python train.py --norm="layernorm" --norm_place="pre" --optimizer="soap_variant"
Each number is 128 + 24 x the weight over its row's rms, rounded and kept within 0 to 255. Layers, rows and columns count from 0. The size above them is the row's rms in percent of the matrix's.

# layer 3 attention output (transposed), 128x160, rms 0.147, rows 50-63,113-127, columns 0-79
size [ 79  83  79  75  79  76  75  83  75  84  72  75  76  75 123 115 118 119 119 113 124 123 118 117 119 122 114 117 114]
[[126 115 120 156 118 123 114 166 132 164 113  99 136 152 120 133 106 117 142 105 150 121 171 144 138 163 114 168 144 158 143 161 136 151 127 110 127 111  79 116 129 120  89 106 145 135 121 133  94 116 113 153 158 137 123  74 107 164 156 105 143 120 130 132 113 130 137 143 120 145 137 115 135  92 130 127 127 111 114  84]
 [101 120 102 174 186 175 169 140 134 108 132 142 123 162 127 131 134 128 121 103 126 141 111 126 130 105 137 140 144 122  95 125 153 131  87 126 138 121 129 109 111 116 103 116 173 120 150 110  70 124 219 147 153 114 147 119 121 122 139 134 169 132 146 160 145 116 133 126 138 159 145 146 130 107 161 179 131 148 132 147]
 [134 118 119 131 136 157 137 162  99 147  97 147 105 122 161 160 123 100 147 139 148  88  82 155 141 124 114 119 163  85 157 106 153 115 136 130 130 141 151 105 131 157 154  93 153 130 138 106 158 132 136 130 107 119 164 128 129  99  62 111 137 115 154 112  76 157 149 121 148 134 153 156 116  92  95 149 104 138 102 150]
 [120 162 102 134 116 116 114 128 137 128 124 112 102 113 145 129 117  91 101 130 141 117 140 128 178 109 166 186 137 102 102 142 154 120 124 158 102 129 104 116 104 113 164 131  91 169 103 118 118 109  89 110 148  99 132 112  75 149 160 156  97 112 102 127 139 137 116  95 158 136  94 143 132 103 159 136 130 138 140 100]
 [157 149 126  97 117 143 148 143 150 109 136 124 121 118 147 147 115 109 188 134 154 138 157 102 114  99 131 150 123 127 124  97 150 136 115 126 186 125 137 126 140  80 124 110 159 110  85 151 103 160 105 117 117 100 129 127 105 114 122 117 175 140 142 193 140 145 135  90 153  97 150 211 147 126 126 170  98 114 122  83]
 [127 101 165 109  92 109 114 108 149 128 119 138 134 118 107 129 110 158 135 114 120 155  91  97  91 126  68 182 129 135  93 127 129  88 179  82 132 179  67 113 146 143 136 141 128 105 106 143 107 166 134 112 120 125 126 108 118 142 103 145 123 134 109 139 139 124 116 132  92 138 113 110  91 124  80 119 113 149 121 142]
 [120 143 155 122 114 156 131  74 123  96 151 164 172 150 176 116  86 143 165 156 142 119 133 100 160 164 118 127  91 143 116 113 118 135 151 147 134 117 102 143 159 126  46 126 138 173  88 123 144 124 112 128 124 154 134 137 136 114  87 146 127 154 139 157 129 101 109 138 133 128 118 104 117 119 115 135 100 149 176 129]
 [156 147 139 173 110 106 144 140  90 137 124 115 122 170 147 171 135 169 141 144 107 108 117  78 100 132  98  88 129 127 125 130 122 101 119 141 165 138 143 153 137 108 134 120 124 121 133 124  56 148 114 123 162 138 175 114 155 202 131 141 137 126 146 101 127 147 134 134 119 117 126 126 107 129  85  98 214 106 146 116]
 [109 182  95 147 132 144 121 147 144 141 127 155 126 115 107 105 155 112 149 101 107 121  95  98 165 123  90 103 106 172 155  86 112 143 135 137 149 115 111 101 140 129 143 111 102 148 136 108 143 153  95 136 142  84 109 114 148 154  72 102 134 122 100 136 138 109 144 119 122 141 132 112 116 164 115 126 143 125 111 160]
 [153 134 116 165 135 102 106 176 136 104 103 106 125 184 107 134 129 136 118 118 136 123 131 176 147 143 128 183 121 144 146 107 109 109 141 139 130 148 147 119 158  85  95 171 146 168 142 124 160 137 136  97 132 135 121 122 109 148 165 152 100  63 124 167 187 125 122 127 143 126 153 167 103 138 146 125 126 162 155 178]
 [138 122 116 179 106 117 140 103 127 135 124 153 160 105 162 131 106 177 148 134 126 111 179 112 132  92 109 134 177 118 178 158 142 112 133 133 118 135 130 105 139 156 112 144 133 111 127 115 104  95  86  95 137 111  90  99 114 139 156 123 127  89 123 126  90  80  98 116 162 105 102 133 101 123 127 129 146 134  69  85]
 [157 111 113 144 154 157 137 146 100  64 122 133 148 126 139 153  99 145 164  99 149 149 111  52 135 101 151 131 102 145 134  94 156  78 102 142  85 117 136 160 134 123 122 130 110 178 127 135 134 116 164 143 112 149  97 164 116 134 118 119  94 188 108 118 161 107 101 112  90 164 127 125 120 124  98 133 127 142 109  99]
 [169  60 147 128  99 148 148  97 158 137 120 137 125 141 133 136 155 105 129 110 118 112 119 126  89 114 148 154 167 113 104 152  89 131 129 104 107 130 110 155 162 138  94 118 122 134 112 136  94 110 147 116 115 173 147  96 165 166 114 134 106 163 137 122 129 129 115 149 127 139  90 153  93 135  87 135 131 136  83 189]
 [164 151 129 124 149 126 120 130 112 154 103  87 152 175 139 127 137 153 120  80 114 161 128 142 130 148 108 149 128 104 139 125 150 165 132  95 101 177 124 124 139 145 132 127 101 129  79 152  41 157 134  82 103 176 136 102 168 150 119 167 137 135 120 125 150 129 147 120 162 145 132 157 141 111 142 121 122 136  46 116]
 [138 102  95 126 108 176 134 101 142  61 113 105 119 107 119 119 120 110 111 150 146 135 164 124 125 158 133 111 132  83 121 149  95 200 140 147 121 118 111  89 135 113 132 147 149 159 152 136 163 155 107 129 153 121 118 119 130 168 160 157 118  88 136 125 120 159 117 120 144 128 109 128 135 124 155 180 102  74 117 143]
 [133 144 129 107 141 111 141 125  64 125 124 134 126 120 110 151 132 141  88 134 136 100 149  87 136  71 140 126 125  96 136 123 115  92 135 127 153 125 160 144 167 155 147 132 148 134 143 103 130 147 140 121 131 147 149 149 128 128 134 120 129 137 119 127 184 120 128 124 165 127  97 151 145 152 100  73  86 144 131 170]
 [139 141 170 124  93 132 116 132 115 152 155 110 139 112 142 125 122 121 152 121 140  96 117 118 119 132 101 129 127 137 126 165 109 180 149 120 110 128 130 167 162 124 127 195  80 125 104 141 131  97  54 111 142 118 136 119 148 123 138 125  91 113 114 143 124 137 161 120 171 127 141 150 136 139 115  72 132  94 115 120]
 [128 114 131 119 133 138 130  86 159 124 127 139 167 143 128 103 121 143  99 103  98 138 179  99 149 139 123 144 112 159 107 123 134 126 103 124  93  92 106 137 100 119 116 173 164 131 115 137 103 133 117 140 137 177  90 147 133 138 188 150 139 178 131 139 168 101 107 107 145 145 105 120 117 122 130 109 172 153 146 154]
 [ 86 117 150  87 111 123 147 140 153 114 141 129 135 141 113 108 130 162 159 113 111 159 134 123 105 134  55 116 109 121  97 116 138  90 122 107 153 113 105 125 126 133 106 117 145 101 167 117 133 155 159 166  84 133 141 126 212 105 125 120 121  86 169 109 121 113 140 123 117 159 177 130 132 136 130 143 155 141 102 177]
 [132  76 148 166 123 133 109 107 113 187 112 111 158 125  99 141 171 142 123 105 154 120 138 143 142 163 112  89 137 108 124 173 114 150 107 136  79 106 147 105 133 160  92 127 114 154 145 110 142  64 148 145 122 154 116 109 184 148 143 143 140 121 130 151 142 114 134 167 149 122 103  64 115 170 100 124  86 182 140 137]
 [ 79 132 101 136 101 124 141 107 115 130 122  80 137 146 117 110 139  89 152 117 144 143 151 123 150 113 165 117  70 143 152  95 145 125  91 124 134 100 146 170  96  73 129 121  70 160 116 146 172 105 128 149 124 130 133 124 178 107 149 135 105 102 127 121 124 130 163 107 122 133  78 149 117 112 141 124 131 156 142 153]
 [110 121 147 136 143  97 107 160 170 159 105 113 128 115 134 156 165 131 140 104 105 141 122 114  95  86 148 115 148 115 168 149 154 135 100 152 158 129 119 135 111 111 172 149  88 105 144 147 112 109 147 106 129  87 116 122 126 144 142 137 112 107 121 129 151 130 120 136  77 138 170 116 126 100 138 126 153 149  78 162]
 [110 133 124 105 147 127  76 112 142 120 140 164 138  98 147 108 116 126 109 147 116 115 117 152 171 131 118 126 175 144 123 176 140 147  91 104 119 123  90 112 106 128 118 127 139 103 131 148 160  83 116 154 119 125  74 125 122 109  88 134 109 134  77 180 149 125  90 151 110 154 153 130 123 159 174 131 117 149 107  86]
 [114  61 132 133 131 106 120 147 119 137 147 117 110 134 110 106 119 142  96 121 122 130 148 157 121 162 130 127 152  96  77 121 145 121 132  80 107 152 167 132 108 165  96 141 159 129 132  91 111 112 149 116 122 197  79 151 101 105 147 115 134 142 157 153 140 129 157 134 150 108 129 135 119  90 104 131  72 124 149 108]
 [112 168 127 111 124 146 131 119 166 148 150 143 147  78 147 118 120 120 154 145  95  97  72 123 149 122 111  88 139 120 148 141 129 134 128 109 126 112 114 143  94 142 149  98 142 147 131 132 130 117  97 154 126 179 158 122 140 120  95  64 166 201 139  93 108 145 113 124 134 143 133 103 118 130 124 162 166 133 136 100]
 [153 143 141  91 154 127 146 125 127 102 134  93 130 176  74 116 148  93 106 115 148 141 122 144 138 167 133 104 143 102  78 145  98 143 143 120 112 124 139 198 138 119 175 132 111  90 100 147 127 147 137 149 123 121 115 132 138  90 125 105 100 155  87  92 157 169 154 128 111 134 176 132 149 147 113 107 113 106 120 127]
 [115 137 176 112  92 152 121 114 128 167 107 135 108 124 125 102 134 121  79 130  83  99 133 127 137  99 118 136 193 121 111 134 107 192 170  91 172 118 112 124 125 104 120 116 139 120 134 144 119 138  86 109 115  70 138  91 130 121 157 127 185 114 160 125 117 133 144 131 148 120 126 105 159 147 134 142 121 142 185 120]
 [144 182 125 146 125  98  72 139 136  95 126 101 124 137 138 125 126 133 112 105 122 133 152 143 143 126 126  95 144 128 123 119 164 118 138 161 146 165 147 145  92 139 136 119 143 102 155 108 137 141 113 140  97  71 115 153 128 105 161 113 118  91 114 115 113 121 113 110 148 129 179 128 142 164 126 154 103 112 116  95]
 [ 76 143 131 114 135 125 136 160 119 148 124 139 113 138 121 139 137  99 139 143 146  99 128 110 123 160 103 106 151 148  66 120 112 116 126 150 134 116 133 118 117 134 141 143 154 138 160  94 184 108 124 132 122  67 136 136  64 123 169 140 165 115 113 124 147 143  84 129 119 105  92 115 102 133 129 106 164 149 201 124]]
# layer 3 attention value, 64x160, rms 0.162, rows 50-63, columns 0-79
size [ 99 102 104 101  99 108 101 100  98  96 103  93 100  95]
[[161 130 130 135 116 154 104  99  45 103 143 117 102 111 108 148 141 122 112 136 123 112 121 139 105  98 114  86 103 123 121 119  78 111 107 118 164 138 146 126 139 127 149 162 159 111 125 155 129 123 136 124 147 131 141 171 157 115 120 107 115 143 138 146 171  94 108 116 147  81  69 158 142 128 127  99 105 158 127 150]
 [122 129 147 116 103  97  74 148 142 101 127 140 109 108 119 132 107  98 129 113 144 138 121 140 131 124 118 127 132 154 123 149 108 134 132 111 128 123  93 182 130 104 113 149 112 112 121 119 107 176  63 124 131 107 118 110 160 114 125 132  91 155  84 142 115 112 132 124 143  88 122 136 148 122 134  96 121 121  76 114]
 [135 104 149 101 128 151 125  48 140 156 121 121 186 125 107 158 147 127  93 113 109 134 111 126 127 128 105 129 101 145 123 138 163 117  98 180  99 100 152 140 118 128 120 167 114 124 118 113 125 137 123  96 144 124  95 111 147 151 158 168 135 119 162 138 132 117 128 130 130 132 135 105 103 117 117  96 123 129 154 183]
 [116 169 133 121 116 129 155 157 177 150 142 140 104 167  95 130 110 121 142 154 147 138 136 132  91 103 111 116 101 121 115  79 163  99 130 107 155 101 107 103 125 118 108 134 151 105 191  92 110 125 179 211  91 117 129 109 186 113 113 137 154  80 159 160 165 138 157 159 130 110 137 100 132 109 130 156 106 133 124 155]
 [124 129 125 148  96 138  93 146 108 190 118 137 137 109 141  85 135 107 118 106 138 111  93 128 147 174 143  74 140 108 104 190 102 136  97 145  90 118 139 100 131 110  96 125 111 120 149  99 121 100  96 162 124 128 126 119 181 169 112 152 134 111 153 139 126 134 128 143 117 124 118  79 119 148  71 105 104 141 106 120]
 [ 87 182 149 111 136 134 107 116 131 151 161 110 117 131 108  88 138 109 116 116 138 112 152 185 122 168 145 132 112 139 136 133 136  88  70 114 114  85 126 123 110 110 149 128 105 187 138 166 160 121 161 148 126  93 112 115 151 101 101 132 140 119 129 106 110 147 129 138 123 138  72 175 116 157 125 109 119 128 131 104]
 [ 56 153 148 166 123 106 136 164 148 143 104  54  86  99 146 101 145 132 180 114 129 125 153 116 111 112 149 121 154 107 165 154 143 136 108 132 195 134 122 125 163 120 166 130 108 129 131 117 129 134 137 109 153 128 126 148 104 154 148 147 154 138 112 166 151 192 116 120 132 139 141 108 112 102 126  86 149 109 102 162]
 [114 138 110 112 166 176 119 106 129 111 111 132  93 155 139 123 136 153 122 132 141  91 155 133 165 117  91 156 157 155 113 165 124 141 132 129 132 119 109 115 125 136 127 148 149 142 121 109 138 116  93 113 121 116  99 117 139 115 134 134 133 126 112 159 131 104  92 104 130 171 156 144 132 133 134 113 121 181  66  87]
 [148  92 161  78 116 107 128 157 105 126 171 102 111 146  95 106 137 121 128 120 176  80 135 162 146 141 155 159 141 108 102 118 128  83 163 107 127 143 152 115 142 152  83 109 154 135 148  98  90  98 160  65 156 144 106 166 137 129 131 157 126 122 154 135 148 133 112 143 115 132 161 154 115 109 103 120  96 135 174  74]
 [101 129 115 125 130 137 135  87 144 124 146 131 126 109 109 124 139 137 146 162 132 121  68  68 159 106 131 139 124 157 127 134  98 147 122 102 147  92 116 121 117 146 119  98 117 135 130 106 148 153 115 181 127 134 122  70 155 109 109 103 149 149 120  84 132 103  91 155 149 136 149 107 104 146 122 162 134 130 121 114]
 [141 135 164 121 141  88 167 159 127  84 129  90 130 133  79 129 158 129 117 101 123  95 146 121 154 161  82 129 132 117  90 139 112 125 155 114 126 115 146 144 130 120 141 146 113 104 100 143 125 193 138 114 129 145 115 139  93  94 124 124 133 160 134 119 168 165 171 152 127  98 158 129 147 151 154  92 122 111 154 125]
 [118 141 151 125  70 140 115 104 145 148 112 155 148 146 126 132 153 107  97 104  84 180 133  90 160  94 133 153 173 118 161 146  99 127 176 143 183 136 131 105 138 121 128 132 126 108 120 135 117 106 100 123 168  87 100  82 156 122 158 102 166  75 150 100 129 165 136 123 100 133 150 143 138 152 124 155 113 114 170 108]
 [134 144  87 111 117 122 101 120 129  99 133 115 134 128 128 145 154 131  99 113 128 135 151 125 153 142 108  89 156 148 118 138 140 103 141 155 122 128 133 148 129 139 131  91 152 115 140 106  98 125 118 151  93 166 124 136  94 102 154  97 122 108 111 123 141 105 120 107 128 124 165 119 157 134 138 125 150 121 128  75]
 [122 106 127 122 103 121 139 152 152 174 126 164 132 152 150 113 140  84 140 156 137 157 129 125 139 174 115 157 119 159  64 124 116 149  97 193 127 114 105 103 119 147 185 128 152 124 135 106 177 108 146 133 133  38 143 178 100 115 149 132 142  92 122 149 113 110 130 121 126 102 104 134 110 125 145 105 124 105 157 111]]
# layer 3 MLP up, 640x160, rms 0.137, rows 0-20, columns 0-79
size [100  98  90 102  94 104 102  93  90 105  92  99  98  94  97  87 107  95  99 104  96]
[[136 134  87 127  95 109 138 148  97 133 120 164 130 171 156 136 109 169 112 129 119 114  92 110 129 150 122 112 167 121  95 108 140 119 133 132 123 115  95 144 117 113 117 119 134 123 128 171 128 145 142 139 150 157 133 130  87  93 150 122 159 130  69 104 159 103 107  98 147 106 166 129 163 138 178 157 159 124 161 133]
 [124 124 147 124 149 143 104  73 119 167  89 153 142  88  94 128 127 117 104 127  96 132 100 118 104 113  88 144 111  93 111 100  79 142 151 153 151 100 140 119 143 115 168 123 110 107 128 121 140 150 133 123 117 146 151 106 150  89 140 131  92  72 129 154 137 152 125 140 120 151 143  90 161 194 130 107 111 135 118 150]
 [177 122 110 112 105 119 142 163 112 151 105 117  87 143 129 136 118 123 123 142  67 135 159 111 174 179 150 121  78 122 157  83  97 107 112 143 130 144 165 130 155 141 119 113 131 152 170 110  65 118 111 126 125 132 135 108 112  90 122 118 140 150 125 145 129 108 147 103 121 119 145 165 153 170 103 127  94  99 129 128]
 [140 115 112 120 153 121 103  75 135 129 137 164 154 136 140 117 120 112 176 113 165 119 170 124 145 113  94 156 160 127 134 104 134  92 137 127 106 135 106 123 142 129 163 102 155 111 130 184 126 140 110 136 107 103 170 123 145 133 102 124 105 112 127 105 183  79 129 121 117 113 117 108 141 101 160 151 148 132 141 169]
 [108 134 139 165 134 134 139 100 166 128  97 145 115 146 112  87 121 160 142 156 109 132 155 140 127  81 125 136 119 145 104 104 143 167 124 114 129 134  96 163 150  98 167 131 130 103 127 135 121 112 158 116 132 165  78 124 112 101 159 107 124 157 117 123 106  94  89 111 150 157 125 136 116 192 168 146 174  89 161 146]
 [114 161  76 121 112 147 164 153  84 119 155 113 136 130 116 122 116 112  89 100 110  82 145  97 127 124 137 136 130 118  97 118 122 137 116 177 137 139 164 149 117 117  83 130  86 130 104 110 166 120 113 102 118 194 147 100 177 129 171 108  97  92 116 152 117 169 103  98 132 156 159 136 158 165 137 127 140 147 113 142]
 [106 137 144 143 157 142  99 105 128 130 179 141 172 108 148 156 108  94 108 155 154  76 181  98  84  97  72 167 123 165  94  85 130 177  64 142  82 115 142 128 142  97 129 139 150 152 118 124 102 117 158 100 132 100 131 125 158 139 151 125 134 146 107 141 165 115  88 131 127 149 107 127 136 145 166 103 134 101 111 121]
 [130 111  94 140 147 152 142 106 128 135 117 141 141 135  98 119 135 103 109 121  96 140 131 168 135  87 107  95 132 132 119 108 140 109 132 153 122 125 141 112 142 142 138 110 135 119 144 155  89 120 122 187 135 112 176 173 100 107 140 104 114  93 104 154 114 141 150 138 148 177 132 182 124 142  95 143  89 162 140  81]
 [110 117 115 110 105 119 160 114 171 137 164 147 120 142 152 125 119 182 132 106 114 135 136 138  94 119 178  94 157 155 201 108 157 179 127 113  89 156 145  92 143 120 101 143 173 209 128 113 103 129 121 124  86 139 117 118 180 119 147 119 128 173 153 123 131 119 107 117 122 137 127 106 128 175  87  89 154 129 127 117]
 [119 123 125 112 175 119 145 133 123 162 136 155 150 134 136 158 138 144 124  94 115 127 107 119  95 160 144 146  84 156 140 138 167 121 159 112 147 120 149  89 105 151 147 146 107 131 140 164 163 153 102 154 118 144 141  46 119 160 120 158 122 105 150 142  88  86  85 128 154  97 160 135  82 160  91 128 129  99 147 110]
 [135  80 128 148  98 155 120 103 132 115 134 120  98 124 106 109 104  99 149 108 157 161 145 142 161 166 129  87 140 164 122  80 157 133  94 152 109 122 138 153 163 149 160 193 120 134 156 146 141 155 129 148 115 128 117 121 116  94  89 139  99 132 127 155 149 130 122 108 162 136 170 154 125 105 130 170  93  78 118 148]
 [115  89  90  84 113 145 118 148 116 137 161 116 112 172 108 140 128 150 165  99 127 112  91 134 128 124 143 108 113 149 126 147 131 142 162 147 127 138 130 130 123 126 128 146 155 126 149 125 146 146 147 112 103 110 138 127 146 114 111 136 156 165 131 131 123 122 138  99 162 159 184  77 127 133  87  93  93 120 109 112]
 [154 159 146 131 142 134 120 177 147 141 159 170 127 153 104  90 168  97 109 132 145 143 117 151 118 146 136 119  99 136 129 120 162 198 129  71 155 138 119 157 103  98 151 142 145  97 148 125 137 163 131 134 125 130 141 116 158 144 161 157  92 103 122 144 153 122  95 104 135 146 144 108  76 172  99 118 130 158  91 124]
 [137 158 150 130 116  99 143 157  84 159  98  90  91 114 148 108 156  88 127  86 165 158 105 112 141 128 126 121 162 163 157 159 164 107 126 116 132 130 110 115  96 145 127 118 126 129 140 123 132 157 136 115 114 144 165 158  92 103 127 139  85 159 125 121  92 153 151 100 148 167 136 118 123 105 157 138 102 130 113 152]
 [111 143 153 170 140 142 107 119 107 101 141 125 141 113 174  81 115 107 126 121 126 104  89 170 141 142 111 127 162 137 111 146 117  99  99 151 164 152 129 126 142 139 143  83  95  97 128 137 114 106 156 116 122 104 105 168 151 118  98 157 123  99 130  85 137 136 134 123 119 153 122 133 110  96 119  89  90 114 160 157]
 [127 119 125 156 144 159 145 113 120 147 170 116 144 106 109 139 170 118 108 115 116 123 145 123 115 180 111 156 142 120 175 134 131 170 139 124 176 136 113 147 103 117 110  93 107 133 107 121 140 110  95  92 136 102 124 154 106 122 137 163 164 129 136 134 148 133 119 106  97 131 101 108 166 147 186 129 108 160 112 126]
 [129 149  92 117 133 131 145 121 143 166  79 161 108 131 131  83 121  93 137 101 128 140 153 142 130 104 122 167 135 124 122  88 152 125 141 131 141 102 127 112 125 151 115 137 130 163 150 118 104 100 129 117 123 208 109  77 104 129  97 113 131 134 148 125 156 137 144 127 120 139 166 194 137 125 124 173 125 123  77 128]
 [160 150 113 116  92 165 141  91 117 123 111 146 120 135  90 168 148 106 153 118 162 154 148 125 173 146 130 137 157 114  93 147 157 155  89 150 131 120 179 133 130 130 124 108  94 158  94 105 123 106 119 130 166 110  98 137 155 135 138 117  87 126 135 107 134  97 122 124 151 116 126  86 123 116  91 144 121 140  91 112]
 [132 127 104 128 108  95 125 109 149  96 111  93 151 139  97 100 124 107 149 138 170 161 112 162 118 105 113 146  99  97 171 140 124 113 147 140 128 132  93  84 106 137 144  87 140 180 140 174 107 153  85 144 164 105 158 127  97 127 132  55 130 159 117 143 100 101 116 123 144 108 145 120 115 126 161 119 100 149 157 105]
 [117 120 138 133 114 126 110  78 148 151 135 140  92 168 123  99 107 106 150 117 134 126 136  95 101 118  92  97 135 133 119 106 143 147 113 122 167 117 112 136 114  95 100 112 130 107 141 117 105 127 175 141 136 115 125 101 147 134 147 109  93 145 142 121 138 146  73 135 111  80 172  74 102 126 137 104 130 126 136 125]
 [138  89  98 165 157 140 111 133 136 129  91 113 124 116 132 130 124  46  94 123 156 138 169 117 171 115 152 135 153 158 149 144 152  96 131  98 144 112 161 143 156 176 124 174 143 121 131 100  68 151 155 115 117 120 115 111 114 148  89 125 146 100  91 122 117 160 153 116 119 138 132 170 113  97 145 184 120 127 119 132]]
# layer 3 MLP down (transposed), 640x160, rms 0.132, rows 0-20, columns 0-79
size [ 98  96  97 103  97 105 101  99  89 105 100  96  84  87 102  96 110  89 100  93  93]
[[136 117 141 140 123 127 115 130 132 102 135 103 111 147 115 132 153 131 179 140 148 134 147 135 134  80 184 162  96 149  92 119 140 112 154 132 139 173  53  98 121 136 106 132 140 129 109 145 148 140 153 127 131  94 137 145  82 102 142 126 169 126 104 150 145 149 132 134 129 120 141 159 152 157 127 106  93 114 152  95]
 [130 114 123 135 142 118 148  91 127 129 164 104 135 149 130  81 121 134 119 116 130 121 120 148 121 158 157 131 135 100 158 138 114 155 140 139  85  91 108 130  85 112 120 101  75  81 126 128 114 139 174 127 100 106 136 145 127  95 126  93 160 180 107 133 100 161 156 132  52 109  99 143 131 161 126 142 133 105 110 114]
 [144 116 112 116 128  86 124 118 131 115 114 103 125 119 144 151 115 126 113 156 122 113 124 157 148 105 119 145 122 117 143 143  97  80 121 118 159 103 131  92 120 117 142 111 117 125 139 148 148 109 153 125 134 125 108  98 125 173 168 166 143 117 168 114 115 133  96 139 154 131 100 148 118 124 142 172 157 103 142 135]
 [141 126 136 184 128 131 149 122 149 101 104 104 134 101 131 108 120 120  77 134 128  84 108 144 146 107 131 138 147 119 112 116 126 131 107 148 113 120  94 163 112 117 145 150 123 120 142 107 142 123 135 129 140 152  98 100  83  98 152 127 139 130 104 117 138 114  81 131 132 137  97 137  89 189 129  66 117 120 108 152]
 [150 120  92 104 124 133 123 148 134 106 151 136 146 134 100 137 116 127 112 138 131 137 136 114 133 147 134 152 123  90 103 184 140  97 165 130 160 129 143 122 117 120 132 178 106 106  87 116 149 150 147 120 144 115 106 154 112 156 160  74 151  79 129 169  86 101 114 148  93 159 125 156  96 107 122 142 116 162 156 154]
 [152 160 128 125 159 116 118 141 141 129 126 101 133 152 136 127 128 143 131 166 114  94 170 132 134  98 141 138 105 114 147 161 123  83  98 109 137 149 119 116 173 141 113  95 140 112 170 127  73 128  99  92 132 153 159 103 138 128 137 148  82 123 151 131 147 133 139 147 140 145 131  70  96  96 114 109 109 149 118 150]
 [159  96 108 150 165  85 127 170  89 104 116 119 100 150 110 165 113 156 187 150  86 154 113 144 162 177 156 105 119 120 136 134 122 126 135 114 111 105 158 115 151 148 115 128 117 134 137 140 150 102 114 139 174 134 115 143 104 139 141  92 115 112 123 122 107 152 170 130 119  91 144 143 109 152 148 113 117 104 163 137]
 [185 110 130 109 124  72 127 148 126 125 155 117 154 125 162 103 132 130 123 127 117 117 148 113 147 153 152 109 139 125  94 102 135 147 168 121 132 110 125 103 160 104 109 118 136 135 103 145 140 138 126 137 110 145 129  81 129 186 154 174 111 148 106 100 149  95  92 109  63 109 138  90 134 124 145 123 163 109 114 117]
 [128 144 107 140 117  92 105 132  89 132  95 120 125 127 127 112 161 118 132 115 113 123 143 143 118 138  76 140 102 105  59 162  60  94  93 159 122  81 133 186 105 116  99  80 112 104 128 149 137 120 121 132 130 159 118 149  70 107 149  76  97 118  95 139 127 132 148 102 111 139 104 155 116  81 152 173 100 119 126 150]
 [172 114 137 125 124 103 134 130 132 120 145 127 129 144 101 126 134 103 129 135 163 140 169 131 146  88  89 132 149 122 147 118 108 124 124 112 156 129 148 114 107 115 131  99 178  81 101 110 115  90 119 107 134 143 128 163 124 134 177 109 116 155 123 111 191  97 128 138 122 134 141 188 108 148 128 131 134 123 106 106]
 [104 123 146  89 137 100 138 120  95 133  93 141 116 150 129 138 104 134 169 111 116 129 114 136 118  75  95  95 116 170 184 152 136 110 142 143 169 117 105 186 106 107 109 101 135 159 105 107 121 130 104 127 132 150 122 113 119 134 157  71  90 139 142  91 134 131 122 143  93  87 144 115 125 127 131 169 151 181  98 108]
 [102 149 140 174 143 119 131 106 167  79 111 143 110 140 171 152 108  78  85 129 162 132 162 139 126 136 117 121 101 143 115 140 106 125 118 119  64 146 108 131 126  92  94 112 139 133 114 146 106 148 150 145 129 144 138 144 142 149 136 111 106 143 122 140 109 172  74 114 124 127  84 134 114 150 140 120 113 114 139 124]
 [ 83 121 129 157  94 163 161 112 142 117  96 115 126 126  85 134 124 140 113 121  83 104 149 124  70 136 105 120 129 115 149 104 154 109 121 117 126 115 129  93 160 159  74 116 143 128 118 144 101 111  99 133 107 155 145 159  98 139 147 115 147 172 145  88 157 122 112 153 102 137 150 170  82 111 127 132 128 100 102 142]
 [118  58 122 155 131 109  97 148 134 130 140 143 152 126 129 145 125 111 129 166 149 108 107  79 138  87 107 119 112 145 151 128 112 114 134  98 137 106 128 179 162 155 140 112 126  97 147 157 113 155  75 134 116 170 132  95 163 144 109 163 147 100 134 157 108 109 139 145  61 118 127 157 144 164 132 131 122 114 103 136]
 [154 158 149 151 120 126 143 113 134 102 157 156 128 127 109 149 126 123 147 182 129 145 100  93 143 123 128 133 109  97 110 127 166  98 114 130 102 150 137 151  91  97 152 124 130  84 102 132 124 151  99  91 172 102 115  88 166 107 148 114 132 134 122 103 130 139 111 156 123 110  85 115 171 173 117 145 133  69 167 102]
 [123 133  97 156 137 162  85  89 126 131 111 115 101 121 112 112 162 119 128 105 126 110 144 146 146 100 133 147 132 168 132 178  90  77  73 132 121  64 106 125 126 168 118 131 176 109 121 101  88 135 128 132 142 146  88 115 128  91 139 146 103  91 144 116 155 133 136 108 101 128  80 153 124 120 144  90 120 129 139 169]
 [107 153 136 107 117 111 147  96 122 130 157  99 122 170  89 112 138  81 166 153 118 165  65 110 126 127 174 133 127 116 116 163 118 109 131 102  77  85  96 179 142  92 140 134 114  96  96 134  97 157 146 122 122 120  95 128  97 150 142  78 149 117 115 134 139 135  92 140  99  99 147 145 140 154 145 131 103 114 109 131]
 [174 123 127 135 123 142 134 166 175  49 126 172 111 118 155 145 136 117 141 153 122 105 133 122 112  89 141 109 103 127 112  75 144 120 159 116 116 111 158 116 107 145 132 130 135 132 119 153 152 112 143 133  98 120 138 139 153 119 131 146 193 217 136 100  94 103 113  89  89 133 163 136 123 141 129 111 123 116 130  99]
 [112 195 134 113 171 121 122 115 113 164  95 123 107 114 125 139 148 102 127 149  83 156 176  93 134 166 148 162 149 131 135 129 136 112 147 113 125 121 161 120 111 127 145 121 117  85 140  93 145 137 141 120 142 123  81 135 131 147 132 150 134 112 157 102 163 105 117 147 158 121 101 127 129 104 103 104 150  85 129 135]
 [138 143 128 131 146 146 132 135 126  85 106 113 111  96 155 133 141 139 107  70 181 137 109 137 110 120 141 146 105 177 121 119 115 138 155 137 105 138 102 120 136 156 121 135 146 150 183 127 145 125  97 185 117 118 165 126 151 130  82 138 156 138 158 124 119 107 154  94 134 155 116 125 113 140 168  76 140 139 124 125]
 [124 120 141 103  96 139 138 136 104 109 166 138 128 101 153 113 162 120 153 102 106 130 117 137 139 196 115 168  97 102 114 121 126 125 137 127  95 148 109 110 147 127 111  86 155  77 125 175 170 129 144 145 102  96 151 113 106 121 156 124 117 153 150 131 164  91 103 115  72 149 122 118 120 121 110  97 128 114 181 111]]